Each number is 500 + 25 x the weight over the matrix's rms, rounded and kept within 0 to 999. Layers, rows and columns count from 0. Numbers have three digits each.

# o: layer 3 attention output (transposed), 256x256, rms 0.0381, rows 220-255, columns 192-255
# v: layer 3 attention value, 256x256, rms 0.0447, rows 221-255, columns 192-255
# gate: layer 3 MLP gate, 704x256, rms 0.0522, rows 0-42, columns 192-255
# up: layer 3 MLP up, 704x256, rms 0.0532, rows 0-42, columns 192-255
# down: layer 3 MLP down (transposed), 704x256, rms 0.0495, rows 0-42, columns 192-255
o220:516486476518495497472539528516518522491491489525479487483528488555505493526502494561490493534504531480492479544488486508500503479469502488499502532485522504505520519499516462521471539478531510
v221:518520482500474468482508535498534497517493505517469512519489522493504468521511494488522481445503522488485479470478496513489523549519490471509476492516493519508502490487518502495499499506485491
o221:520511498517529485539488480488523507495496469502484453506501506493445488513453502492513476527477457440547522492496465512494518498517489469485511527494534485470507511501522467463501480564508504
v222:512465557499541507535528526520457481440478488496506518529510483499491480469504498492501483521490510498540475525462500522503506507515519510485561512501483480502510469466522471495499511495525516
o222:490498531517500488487454502490498508470497508484488530437509494504509512509532525460519526498516519508505524532520487521463507492513503489496510527546493471497478488491528483501496533510529508
v223:519507489530478491505511483487504447484474529484500529487540517510485522476511530558510487495549494464465472513512500477514526518530457551449467472513441530525452481465519506491485526505496496
o223:513509474468543528457497484492526496524499493488497441486494486468502492478536505493506478461491490509488524536490518488481484502534497524458518448520489534507543523506519492514460527521514517
v224:515476504502521570498480460489487465508454503506500469526493506488492516556513493503485467509468471512510527527521546542524498501532512451482503472476487509517489533500461513500460528488446527
o224:493470496521490507514516470516494524508487490454536483506534517471492516506507539512499476508553518527513489527498485465554491488481499556520515505503520497557477502471514467532535458457508518
v225:512549465466519494544521425504488473480512483515447496502498540531508504514485502477499524535513540497486515536491502514512527546458492501534513434476496491498572519505526503531483485516459475
o225:518508491478481519487527493513504503484533526528513509493498467464506505473487489527532534478444526496498495498560491490475473509506538468483520519494541507457517465542528497493449492518483560
v226:494504481488484518455483513506494521495492504485492513469475471470517469486491519503523511504519504540512522486537526519447464488471495548533521494506482504538482487469485458448501488515509530
o226:512513511515473532503504528516512526552495535492495523499532483546495467565537504542473485484543477513521520512482506477480506461508477485502476509491488483495487553499486476533525539496436497
v227:487466539537516466477527522484518563554498482466474475502506495495512460523502505502531495492518510521535477506534416501484504477490515476512513510506496512496510495526484495501519486499470444
o227:499483523438478507474497516520489487476498505527497503507520507492516490534510477519479509530491455448521452479461511508433515479501483495541496451513499481494513526494474510486512535495490489
v228:521493506490455487456500455535526494490529480517489533457548457473507554468540488511511489505516501504484500537439500466519479503465493535513492475531493471494529521501524536465496516538493492
o228:456477481480532517476501525492474567499497490533523503540490485553506488504478478540519490527484534495471492507496460535521519529509468523464462455496498479532503504451449513532515500524519505
v229:482466514478501485530478480448456511528548527492506458486468507485505504504463472463525490532480531474504553521516557504503530524463493495520473485509520491534456524472548461486495464495509503
o229:453502475539485466537488484513511470476465499489476502504508523492466484534475502512509486535503496481511442504501527534491516523481521448472485525526504478518472506454504514504499486470489506
v230:532526513519499511479502525513516496490510490499477521503459509496514494513527464543500540494464524454468451481538451492501526491493512515464540494509509502465516492496505523465517513518528507
o230:519453533497503460511472501508512512484500493476523484520472529508442517480497489527502475502498522464493512497507510511522511466472516480477471494494498492500521504492522501486508469530509488
v231:504489495492481532452505479503457497507516514520488490523521478485524465511471505553503496493497510512546494501537522543537478463498489530515478492478514481446512510509479502497461532528489481
o231:509512518502525511454511461467519510475479520482500516490529492467490523551537522495472514478467505546471469500478529520519449517530491474505509507502467493453483501491519541533505497539500446
v232:518521514516475533531497482501521495493462502544514516511467499517461507549483518468490489492535476499485498450492490521490503497469517469497521478457519481490431503499469495530501471500485527
o232:520484514515493522472479473532511510545509535493503520473505508488497518534532503484460517463535526496531530488480478457491473512465493515456554465513512486514539500535496456484537461498534482
v233:506498574535460508555560518483487532501515470459498485537465487546504523493470500523491509505482536520520504471485497481498501485486472525501503463462517498468490512496497502444501551455518503
o233:533489502504520496468478531464475532507493515526483499511468523540508503475504524503506496480487517501546489522507472528469509498503519503480491521506460496513471467505495502474536504491533509
v234:490495531494507524471474468487523484459483467513515530482519485484479500535447496503507505530466468538506526490495501510514531524501543513527482490498502519518452518479499498545513507572480495
o234:564498508534458477520528493514476520548523526480493547523516500545554481482488556504515502511525485522528532519497475482443500542486510474505492494504507471529484511475514460509479478532513547
v235:491504496510462469458540531541526507466495489525510453463513510546510478520534441504508532469525449517494484538480513531511542513485493477523513461454511506477482471462501520499479519525510494
o235:450475515555479500459547495483507465505555543496478485471518498488451492577494488490494518485501500557495491523502526512505473473481496493469527473470509522487536500543520510466481518537487475
v236:525487490503505492541522522483516484551505493482526528509525513473491495508519518453472513504473464488507519530528523509470490497536481504482474519496485508425500549537517534530476452509499523
o236:463482505500514450515450475499487509523521460496468544492470526467473505521481492497483511462461505520493484519513458514476545515497500467489480479500499482528508526524486500484501522472484506
v237:492473559508485528475491521456479506452512485534464492494505488541481450481537492553509496525511490477472523509533498496485458518510515487495503513490494493480477521491504447556430471475534505
o237:525517498525509512547498500472476463544476544478507513454492494470514509498491481488479489501523514493512518513461499492508543486478512522520499485506498496460518484492510506484525535445533500
v238:479463490512526491498511525499467479516508499523467505524481498499466486473514489489527510506504498489549567484518552549461528518518487513515426537526480519521483469517507503525502475496490504
o238:515512509562515472544534511500514493503477529477486498503515502428507517497466520464511504537514487510514496504486495540489532506493465483493537511486521523497495510499451531462475485511496532
v239:514522534502539511543513538507477506419471505485448489506446474513485501446503459487506533532504548484505523496506552474483485445548493503518517496498526516509498484447508520482482483493529488
o239:501510483529527480509509517478488476509482489483508490483473451530491496503500506489471488467534473443471517529445533507513511504453520534494500498457499522508500495508497529446546490436521576
v240:515511497481500481528492454488512534507482498486567541531510505534508484478500501521499470469503495485471478473476505492526456440462508459514441495500484495504478495481505489492508469487485534
o240:494552496510487509520450529474512469460482488499517537440503505522539485540470499542486501522528450500449535511520505528510472519499518530479477515480478489503509474518498508518487534466498484
v241:524498462499475524486485479530540481493527498494521565468463503462494463490521458505492537546513491463504523508510548511520507528499477484528534517464522566513505485488507525527502522478448480
o241:534527507534528503471501518493515485515502508506535462513509503499459487515501510527425521472557506492505507501460494481478521505496499520486478510510465521483476522502512494477495451511508537
v242:511504529458528490526516482506499493542489500483519473453507504539481500490431462490507518522536497456480543505492544516508505534508542508512463532517505515523469501481500489498461504485512480
o242:504506495489465498487509493555496462482498484500486512509512478524477455456514476487447473505539494489486482539539462506486531524538488503448505529437500477526496464532504502498510467533512505
v243:458488506472521485475525501505521480470504525496483498522487473462500504448490494475486458503493469459525512524508516531436538470499515499500483492458469495491506503513496521488484497528470503
o243:491495477508477565533488479493503533486488494504493482497494482463473528471492565477480508479443491489476475497481473502491495497515532485539494509538498493475500521502551484454514474510515496
v244:555504449501502551523461508519495504484496484549523501480489503540485500513519491515484481455501498497493506515462488491469507499484488502506518498488499511472526507511533533504553475493555540
o244:488504515495496475481478559507485474508504500499472481520496550522505532517489517477494483457440518491501512538529534469511513532502532481516540508500485521491500525542484511529464491490442499
v245:498467512540510515414481506519478534499473468433530501543474478466507475521495485484517496495511482469497509508532525527472507516504518539509489512504497513491551493463533550517494537521487475
o245:441473521514510545534489525485487533497494513496529519529514524513494549577493490509458511492480499542553527498435520487462544500490472499449499510473538471470531509440499518525478460493505496
v246:500518510468502484480433505532496523470486506502526485525480490555478485543529490515503496534494570466514488499527508490506533511517470488467534534492499474513531506510534475530517451538504471
o246:512506503532504485523499517478508470459502481529516493509536521485467497540496527493493502505505522506497507526548505504510516470508515530477515457497511543513546547525506484500521510485510510
v247:472481503459479492480479502502515507521483557512493521517489502494509538453494523504446536551527490494514459484457508490502495507515531484507477489507481525530518497515498516470543506503529508
o247:493531485494493468494526524432482485520513503492540506506517500546483530454464487518529518543525491476520458504506520526484446507457479489516478458501476479489522481469489517495526500518489507
v248:492524457499493498420466490522497542494489493444527473513539472481484548532499447487491510496482470487523485500521513538501467467487463480560505493486462513503499567462511551480476479503542478
o248:488481507532509526527508510488500502505443501489500519425516522462465471485503491526436518497479505468515503462470487473547552512475502501477485517479507474493513518474458483506493473475455508
v249:507498501508493518505507497507461487534515505513497474479529455534513463470519477518495464528524504511506501522470451504452461493505527515471489499531516515496497464491459497504494525496493474
o249:471496505490492531495491489508503503476491483516486497501507506506511510515558498551508475520481505498543506483461437508493508481456478507546487501506494496541479528460514493466441474489500514
v250:535517589506469509520477520526527464579509506471492543481459505500482484481504494488520490477489539499475457487495477536486495516514535486515498473508483504494492489563551466493453472520520487
o250:505424464488507448546478472504512465499506498535510501488492527488491520540505464542477501503472501505533502503504487516465493563498489505470476514463497513512489491532474461493516444481463515
v251:519494462529479542498499496563463476501485494476478541500484489498512468455514510474465480480520545491531528492485494477472501483538488525488519538459558488540494499485498483536501489497456490
o251:517492466542520491511507495480565508460533471495509505525476442476526471472511480539504529488532505492469491489493529487504492459522524520493522509480526489463477512464526489504511469484516471
v252:529485548527467529520477524519503520498493489513491481514487489510467492466490434483466518505465521509494519554471525527476469472485491469482512532502489484441485484491532493478550488509477505
o252:448469501539485498504495494479482479526477547504463519502503491566487536518526505524437494523481487481507499510505505501513542466473518485524531483552515514482505480501496513514512473482542489
v253:488482527481470539483513530483533512545512536499542496522496479510513499506483505485503541519453451511465480519472501492487507497533528475520482484508485463439479541517520475516543451484491487
o253:492488527474479467531498502519535511512469514486504508517485544485510559518520491519458529531447503482518509506505495495525482497470477483482467519499524517527511462437530509492461500540531509
v254:510503502518501463458493524495476527474508508561527510478489502544520501511515497489523499521445508506502507490515527422486534479499472517504449508496540506519512521477535503484450509475515480
o254:518526535509512465507534504534487482507494470500525497516473468545483470524490509451499486491479508549483471507540508493513517527475500496446456499460527437557521534478532540474490447496480484
v255:485513542530521481480531541497465480515495500522511506525491480464520509483490482508534468549497502526536549477493500526460475502497556537506476455473486504554483518533497508539513487457494413
o255:508492492506498505556528509545522520510509524509529518529514504533496549512509561489509505493519477520501482497503491518511501497501497477498468511472508488521484530524460460444467494462444525
gate0:563489448507476470472517470476496532488534484506494514516499525576521459487505535490506488455528458466496497497515536470485537502517502510466506528490493525534515511507515481503515489528515534
up0:474468521526517510526503543520526503508520538548530505481507483502509535493521498492479507507483499531497513487480482505502475510503481518485486449504502496468512488540482496495502482491493543
down0:490501499479485550463540501540470475523512503523491511500492539442514512515508524488553495484544506478523478506468496488500522463505509488497509511503501544509485497459491515508470527529449501
gate1:504526492499551521513502446473484493514526535542533513533449524504517487501478485495510524507520483480521574493540454506516502524544492528480490530497474499524503492516502493481475477532506544
up1:500509533469444483524504528494555518515459494515505499476559494509511463479522549466461508490512489519479493507495547462485517502552465495548507475527466481558540536514503493513517486556457518
down1:475489457511496521440505524548489495576515447504524513497505519510460497481476529469524482477510531531532512495501523517486477470510510520510473455486500485509512514511461493471499502486506525
gate2:532514500501506481532482545515482482475488491492474518517514484498505498526570492517492499498519490473472484536511500464536480496506488459461494522447453493483521469490505472462517497487516476
up2:482526520516477500501512480516435535518535489501461518543506492517459529504511511529493511490475518438504417544441482449548483539504543526522536516481483536543444491481517523475460494486488467
down2:485478510534524511504520549466542543528492509551502530534500474507520495542487475477471528508494470511531487445522511557503544480498523510530541486510528500500525528478490483503545489480471528
gate3:497471532521481496520441496454521492525472498521481510512486522442454538532493489473498526503476450534555496512496478524469515488519520489532521507527520495478452505479500504527518516542529490
up3:489519518513509475454515473510506510520449503525518470492486529494480519489455501526494497467498472530463468468525512506476511542467476483517484518487534497503507508467491493486520444502526474
down3:528466470468487479488473565521519507496521497502572485472510502502521525520492542499534464486494507488492481479476480520492509515497536512512492478550498520491520470498494527496534518523497525
gate4:505493505472507490492527544511486473482545480485494503489496490478508546498506539498521484506544522466487482495538488546501520476515456464483467526511498535557511460490481513484500509518527483
up4:497496505533496468485469493514475548484508486483515545527457493546512475522470518501460468478507486482497529515484521528495491514469508506479468471499507519483452480459495544545497440509502545
down4:485498523549513513513518502470533507511478527503502485487492520507489498484539508482522513516491450472546466473459502500475504486524514470535505497502536480514524509478521486546487528460504474
gate5:512461524495485467497506509467508499495450536496506496497508541530490533480497519475542468479488490528500568521470468463509478505537482499523511507565511443505497528568518500503495489485543545
up5:503512516498515544526511492525509482520502455498484470525470477530510524499501509524467512518506492512564532512467537498504481505527517498563521508514503487531455497507538474470507513518512496
down5:496506488470495496487456482495499535477525479491513498537498495557478518512519530452486490500448481462520494519478484486505517489500522517508547539515500473457528517489506472528544505516451490
gate6:527492504486522495490529509473504507457491491500504473468504497471498510491523507501460521506477537526545519550485489500497494543485492512471430534503481473474542513471480522525462557535494512
up6:489514479504471504524494453493497492540490493489537546512458466546452484497491489489521518498490482508490505483505475482563503490467457509544518508462484530531443497531488513494497477529518510
down6:513507516508480513482508511487466517527528523495530457499516511535530494528507572520513492506477517465523520559527502503502454470491500501520489536502511516536531545524499509469507541508501512
gate7:447466525528463554498459470493533517480431514452494501522464495480483543490493505507480508540517522499471506460496477478514512485505531519526499493484485513450462500525511479549501494506542546
up7:498530521459531471487537514479524495492495511492504528474491515519477498498528507512495516457481466512498509513546486483496503426546529466444470513483484471489514473488524507497522456483512532
down7:522471434532513490504506480532486505472507483547507469482517467455555480465505509475500496524501491512498485467488551492480513521517503520537474537466511491530491506437487509487497510503485497
gate8:510503507525495516514540526460485468522504489469505495445455459513513461545514490468515507502495495482488541506504453521526470493534510508498505510475463518487502485494482504516525501502506482
up8:483480494490531521487474518504485475508553467492507471507532522492489489495495512476556443508474516533465509514521498507467470483528436509474465503526504476533499523483504505447531440490506511
down8:519512470501498498504507513527512484433494551523513496543524470497455499508512489571471541500502568502527421440515449476474531541446529499506515486536484557492458542480523454530491508493484523
gate9:514520544536478539478506526541491463503516482539472477518485445457482509462474507435486479542549514564561465509530496485510484523498516498500475511468481454486552488530540529508539497487488527
up9:501497516520481485513448492490476500551501486514566512481513534505478524525497522540491513506522475488502501448465502515495517510482531466482503457505481503528456516512502517539537517508466525
down9:502473439501513490502523496544520491506541471454504516481499487503464525480510552482580501542517552528461494508493465497528501484514487492499525472499448529502504490545499483547511501542483508
gate10:512476525535520504476471471484528558499488525519478456455450549509497439457488557502525495503505515517540488464484504551526457483491509503497526517533503488520505499494550496530488462521432484
up10:501501529468503513532492516500520466483531484463558490516534488487527515502510516476460525456474480507458502538491495500471529498498470557521490499491523513495495549496494498480485480483512519
down10:514510501541458528526466481490486529542527546473496497494495522473485495485498481500506485540460517530485477466514504549516493513494496478496553472517471463517537472497499481539493507483509470
gate11:479479468479519507533545473440484517499546519465487476490503523503523485467541524482497507500490548522537505508501474479462517478467473512517471497511507460483487504514463493510494537520482482
up11:502516498455505480480490517524503515514467492495458492473508493464479501505481474449510534489522526461467490508528537499519484517519475500507523513461483500480483465538564510550494514509502512
down11:500499511529536497508459540520507495479474541495505513497498505545483491529453509529507530505430516511489526473481508515502479492475521517506480487522488520518511535507518499469502487499488521
gate12:515509504514508523494473520490534520497494512517553507496506575463494456488485529503524542501502446520490498481495574481530491482560480513488489502533535498511463484522465512504520509501533544
up12:449495496470538480512532486540481531515520490497482498523445473493448515528540517479489505476514520443498538499516474474523478498507464494498512487466477455517465477519475480513556523500496489
down12:502502485503477499485497481450511469466485504489512513555448495470513509526497510479571512471508452484509508563469497555513506515508520507522465489501486532461496520489513512483520512506534463
gate13:509506508505526532495483482494513472461472528537480476499507541476482557518481485469524533519462462550463509502485539554558494477470501536503503507534477495535491491475473503505526483452470485
up13:467491517525520532451470501483502478458483528466537464492469485464487525503486506540477532481547501503461491506508537495499527534466461488515503501509461493496517522462481492497526472508547467
down13:485450476490523560489482487485509514492478497496467517474518479452494527489491529497503518480490527508524540508507486477498482504500504513520503484452508551530496465519501461502517500540511506
gate14:513519479471447510508496490481470485510547479514522522524499493493481518459477466512467468496512453502505504488483528470518493476506568492498451498496459515532454515505495482465495505470480462
up14:476476516512545492480482505498504464497501500490518473542521521539540558518520491481492471505514491513514521562506442500465513525491491504466509515471497464478535527510489502503482546505507517
down14:509506519507506499509458480475519493494510441541523495480512485456533502468515495503471451490493573525471514506522513500496527506539511499522493518525508459520498454473525471492524508509452491
gate15:491472481513538552498485488527485503495495480534485519507518480524506522486476515491525498508470470487527499514512519507526530518509493501490529492514494515499509488511516452532471524516518465
up15:497483516548522489534454503488495507494489506518518495511471513482506456537522476491524505528491523447504491491478498489495501518495496508533507501495513496520475515525476516507509544484568487
down15:490503526486469484502539493500470527508490487500495507518469510483511517482503511485468475501546499534482517507496496507533476496480485476514454465504483513474470465482487543477502453504452494
gate16:544463498535454520462492506510454547524495448497470488528483527456465510465491490457514460509471494483465465511454529512511468492498531495445521545509472515498493545505409509550455488474499521
up16:485493492523497520466516456550563535514469480518489510521480517472480533528509430479522483489537507509519529531518489494523517497519518493490527497515518521506523552507492430473548553527541525
down16:473476506513552527493509534499508511487487524473470486496483463507484488488508463503509525489488518463505525480450493505500489483498499483500510503443502501514497508564554495519522499497532446
gate17:525500500469532446531540510494425491444487468463520499541502467525486521497437479503505475497476536538490485446486437487506496536530487495498522510473550485458502537486500510518568506458543483
up17:451540461551507464487507484541457503479484545517517470492492484487489515473505525524495511495517504469480535504523458546501500498509511492496492476500479546480522519517518507462523475510497444
down17:519485490492480506498494545503532503512516497508554488496498479519498470485520521504520502505497510477501542478496490503523538504489470504518449538539516487508473454441536500494462518505506485
gate18:487518542505508509550545494484488507450484476516444478510511551502493451451495507485541501497475499526511497502487480539529522504522539517537499520490474521516439501512454472462541509500507504
up18:479495522492454525500422468507471483532476515489541528472502510475517517525490480483494472479519493498509514552500493442516469486486464474459516472497525489489523472492508530490508503530520521
down18:529480486465488490502529479533530505498469493494455488516515499509499521482494487496534514450525545539487485492491499516492538522518474517494492479494451503515447536464479506485500502493469472
gate19:518520489519480497542494512498482486459522537532484543521509457512517523520528488500507487460542518500514513502519522490486477526472481541541519475487508477457509504463475510532507510513519451
up19:520510502521464503453551469478523481551474484542512464474529521530538476503463504481498513560514485517501512477505534491474496510451509457505515460477498531496482522464546512482499496529520500
down19:447490458480496488511498509545517566464508502504550510501507500519489471488476526535535513519520495515480526520510494503524493437512520483497472501544532469493490528521536495527502527489532510
gate20:494468494516546514523536546545509512448497486449472529521518553475526484522521483518480480477551492470501495510451482482514512486512492545460516515479517520480511524500469500499477438549496472
up20:497510495469478511525515544522486528475540433475509510500498483500510527520511505511458500516573529512460507481484528506481503451469515497501490522485541457515514473502465495519497496460509508
down20:483508537471465480502485448431508486506505485525454476504490554516493505509443486513517501481468523477506523509492456528487492514524524537511461541447518511508494495529485547464541534515491482
gate21:537545458481480519479505478510503546512481514471508525484468480461499532477503462503474486476506521519465478486507507504526517500503472493512507513529493522496510510482530493526487493489506486
up21:448500475518492536499490486526483512473522478525498469505473479504534518482508545522530484482503505497496501464492501498500492477495490514519486491497495486489480557535487497511535467470515521
down21:492483529541515488488500472512502448514546477522510535524541502547508506497461522450530522508480538487476517514490490476498523456501517502503509524542514539536490511517528459514485513529509442
gate22:542504474511482502524503442456521508476484504428487485512498489497499511513500517505559489486512516499467468531495518502525531489512510469483510504487471481471468523510550482495506467537473486
up22:499517536513493491541494458466514501499482494485485502468544516495480538527482560501465452556470485523482492513472545496484498485510530495502494491435519516523521496479495492535492509519482502
down22:474536494510483498501513478432491476468463499495508512495555555498513502503565528478497487498490501483476498514494465525528509477493498512444493510503512490505567520479531452428503528476467541
gate23:484504511462535486508484456501493475496491506505469514478528486485449471545504503517487521552507482500524493491505493486500488489521491514446537519525529492527498467503501490504491510461489481
up23:485468511476543509506487469505485491490517531498512498464542517478485496519506512508475452475486499535517536521520468445465479495508503504524518552523522511511472489494495458514505500445492455
down23:500519499501501517507522554509498506519483454487503511506469537501485486519491464468513519542512501506474509485501517496499515516480499509511465478483514521528488527502508518528524486521478506
gate24:478506499520484467506518500486530509499509561518493521509491500460541497496446465480484489508463494531494509494499482461450533484546502508499499517557520518478509492424458485505466477503484474
up24:529505462518537519464472482484541452458481479566479488524502492517481513472507478539480519506453448528511486499455496519520493488494471524483527518451535476456451479494527487523455496493529464
down24:439495515522492533492527492471499446488534526537496469530498476492487525504461507485483469496498468463488513501515519473457477461474500489537484531510502514511498472503508519483479471495457455
gate25:514525506522467518475517503520508527445520535535488478497469462464507475548481500488476448501555520513481524502479511497516479491461476556462489521477497499468566503483495489517480539499506526
up25:498484505448468518521493500523524480534527473473508496500489470507507474549535547515535443471483505519508515506503481494494556482521538474488538543528529508501497494538517495561478516496473490
down25:459496465457485500495468520450473493500510527480475464515497530484502468474512460527492497508487448497475487478474477497469523513542493517536473469545483546503507483547525547490546481506481524
gate26:460512507489477472522508434497521501460489506497502486546487504491520531503488534476469523522527493520518534496484448456525524522491505483485548525514513536525508504521504512481494505482555501
up26:491490478547472470466499494514521533470464499496510535488470503503541547537488528497490507536529559507523475494476483514506485483480542512479474540536495526520538441475470524477528514521501502
down26:531530515461521501513489514553500548548488517480491483486517546503534505474467504512495489498473497519519507495565500506517490478464493485503473454490493470509517550495519483480498493506511520
gate27:492550553535502502497489532477488479489506456506475518500466530543516481484505480484493477478455509523533530499496497516539503512486492552446439473538498492495521490480476484511471492464507509
up27:536506510463451528512477469499507490459502529506490549517508521477501515492514530500478456477508505495521471507480492501440517491486508469474525510550526460513482496465465518540501517520498487
down27:506470492520481469444505475455507509488524528489506524477514519542502502478471528471531513500483495510496481481461549509537498490486523489517528523465519503516526468549500471476478461502494468
gate28:500500480466460523530483466449530490509507529526486506479478486483508556506455481496503483494518452461474523483472506535502528514466505520503518498499467495499486485495508473496512482490512517
up28:505512492489479522506508483512464491525408462464485466515522563501518529563509526515523506516483573521482450522499474521498512494483505521511492480499478458477504463497523460534472493469510470
down28:500513516481523495509476510502506452501526498473548498455491451475500480464552541534489490473488446528528516500563518494509456557528491509514512532501523504518512488477440508511500537524495517
gate29:478514533520523550460502490500528478450506472492478503539480502494484498499549529497491484483527504443479492463523492496501482498497457476468459513509511457511533493522519488506490550483518528
up29:494509521493524496522473538495507500551521510485506488491475495528475467487507472509452507529506503487509531452545482481506521509505481502498539483510474497492507484497483486492518521481513524
down29:482479443518479465474508486497497538498482497464496536511516478507512490510500472476473482523503522526505478532492478514481480508525506527497486498519496494490459491544504519515483483516498517
gate30:539504481510536453548500476462507477517542531507468450530462521552541535500482504519552498493483537472486502482482528541496521530520512473512498469496510515519549459475486538477504525481492487
up30:488495491470497499485483482499483470500506496509493463549463535488520494473518466520519533453500547485501502460527501515489464515490536514478498534512567498485530470527492505490501497507487506
down30:490525554493462494497497497546480501485480527461495516481496506535530502503496495514492508512505543521517477509534516508529483544486462467526503475536506502504484469512505524546528519511567481
gate31:485501484527467485476522486478502500502515477491475525499525500460478493483490523529508507538489483491530502516488456510492491504461456473514480495479495523498511475481439508485461509531464523
up31:496474514504502521492504515495497489499457526492537498489450491509518479507455482495517494504536487515514456482500488481558474453500497500510499522522497485471461493476490504479503524516549487
down31:505499495531472496470508488487516552500532491501481491471545540490504550506523542525521525506514509481491462499513500465483472536519500509520455496488540520510458495509517492514483539449445520
gate32:521485506517473534510505496568508502447497519440554502505501530448471509485541534516499512477485503485496509510523488505541519527520523486545469507564535484484528528512502511430473466491543466
up32:484528538506459477481480507489476463506513510510473501491462509513548521497552457514507474503484525538509508513499478500487515495517527510503511462471487513508506515495456537499535574471511490
down32:530469494480519482476509510506541469494481481512538513469519477451498511510474538503488504504504443504500461522515480509508472523514501470479464524499517471490542476502476497456516516477505506
gate33:494456516513498491486464493488494471498498478528542492501506527473539488524494525493528447511526505482505502515493454455558490463505522489524497552495510426506525504475501479488525485560535462
up33:554521535490495507542504465495541480484497525486454466456499536508510502500462522496513519497502469474521477501541531516494489526506465509504486496509508531501479529518482509468493482547484504
down33:457520475501498455481454462535505500484485487528518500499464461470487498500509528504499496494496484527519513508500494486447505486456513489487477538516538469484505463533505499528538515500490491
gate34:555530553465449454521519498502508476526494530478458502517513510506518514507521508502453491510490511491514508503466553472489491557538515498488505465494518478494510534461478482541498513503554461
up34:470527489482506490489477527469507507505513490477555472542530479479503514475481495461517497462458509469486519501518485495529531494531514472487549502507533555431473496524566451491507514504544471
down34:504494451463488488516532451562487523481486488457444496481519457511521545504487494475485497484532472474535494503506508490516510564494554480483451463501490545488531468527503532509454495492465528
gate35:507470492508504501494503514500537470506529536517499447475538498471462486495529458517494484496495460516440467467502500533463499523479523500485482468501492460498476499522517539466457527515499497
up35:464478474539486468515469539542522491482462524469512522473464513519509505466520482508460507489519485519506496479492546557529529579550508513498499513511514509496487477456543511474502474453501532
down35:539555520483520464497500573474504502540501478527487533475471515521517531506501524470482502548502514482554510477518495470488463501517492522480518518453478503513531474493484479505507512469527456
gate36:441528499472515520515506477485493484454488460528531502519502486507457497524495529516484534525532476469531506502482482472490543507537522501472468493488469517498541477525501495453525534528493519
up36:510509504509495477510533472492473495457512489472505525497516519505524465479547521557460499478515531518493506517463510492471516530499480506471531489471497488494527480511486483460505542513509523
down36:517519487470521542476508488509485519516490518493454501474489467485501503520441502502483481506488417508510494537519499499479474509496459493492485472496545514515461483500515505445503464519489516
gate37:450485489525575525536500519480512425510496490484524482540479445491510495508462498524521528485477491489502479488495489495497518457483482500479466514498503517528445513524485474485505480459548487
up37:499451497519509502513506504533540501436491556500493490494549501519526480523509507513492490531524506531521451511474514471486470532520498505561472470484523491475510510502494512497508512491480461
down37:498483518517496486532507509471499509527507514527525515487506484535504487500525524504480484508464525498510532495494512488486530464549528549495479482467513517451469506527507530524484504485538443
gate38:512499486520497484463546499521489496495515486466522450466526484509493516481492490477510501480519576512484437528489503509495501526497507462501452473523497468531500484488497496489465494490450477
up38:500520534518479509535525480494503504479493478494507538496499507462514501505551486520504496466537531523481487514518552484498514525515528548518506532515516516550514511534465504555520516518479493
down38:512491491482525516428523495456486486531532499516503488514522525536503459533505528512488488541486496508513529533491462521479521440495470479532473494498510468504471493492536466523484492462509536
gate39:491518504515501543511480471471530461472528561474482518519479550520481519482458463515470480472468502491491449525476493525503492466479483484499501500483482481461497474523508459465503491533525502
up39:483476477521449509452517513491499504528512431532497506503493469525479472479541533468530514484492507516486537523508466523522520534504486498513506469474505522542505527476527518505524479496517512
down39:482470520470507514509499483477501499505509484484493476498460541477522528515510470540443512538500461494518486497505528507500453504462481482520512496495492518488513502497470471500541523520480483
gate40:533484477486447512481522475471494517535501517489513522485490533469507471480550521497537514514488507447456500476523509484498487523542473522523458481513503495486484542483541530512487480470502476
up40:492524422530430509525524483497443511538543535512525539515467479502453478484515475495544563480508525474509503522489477503525508520498515514518498494493491517498476538498496463481499483553517492
down40:523507517492497475532523477487548444501465468499496532508508543494515522511470514510505482488472474507549472497528472481490522510536485499504534529493526477479542518507460518502483492479502494
gate41:486501516543503530477510492482503496465510484525487521503543458512499540494456521429449492468538494545516543494535485454486470507502493512500492507459545514494475517513435522505458490535503500
up41:510495516478452489509523491530469519538478518482501471509472525547522545469454505541529505530455557516479459504510516514480466504533477529496479490472507506557470548467513518536542501522519524
down41:489519465497500501513492557521522507454526519541514471500487467463540447501498510522484524475489497512491467464482482479539476486486486483499506500542470481492513516512483542514478436491495512
gate42:539492495517538470527516518500486487472492503481449481532484513516499465481468483551484495494515493487515508494496503501528526536500469468478533505524526544545513494542451512513462488491488517
up42:498539514541525532510504510489532498510496471510521502500477486500518502493522488509490511487532496494509480503489461519486480477530492528476539446504501509536506480486522527477506494509486512
down42:495491498467495548532470487514544527496460523506510495517498472495502512538540489465511498543503521493509518469479484500498524485488531521508482475557505496493482496511499518505512480502526445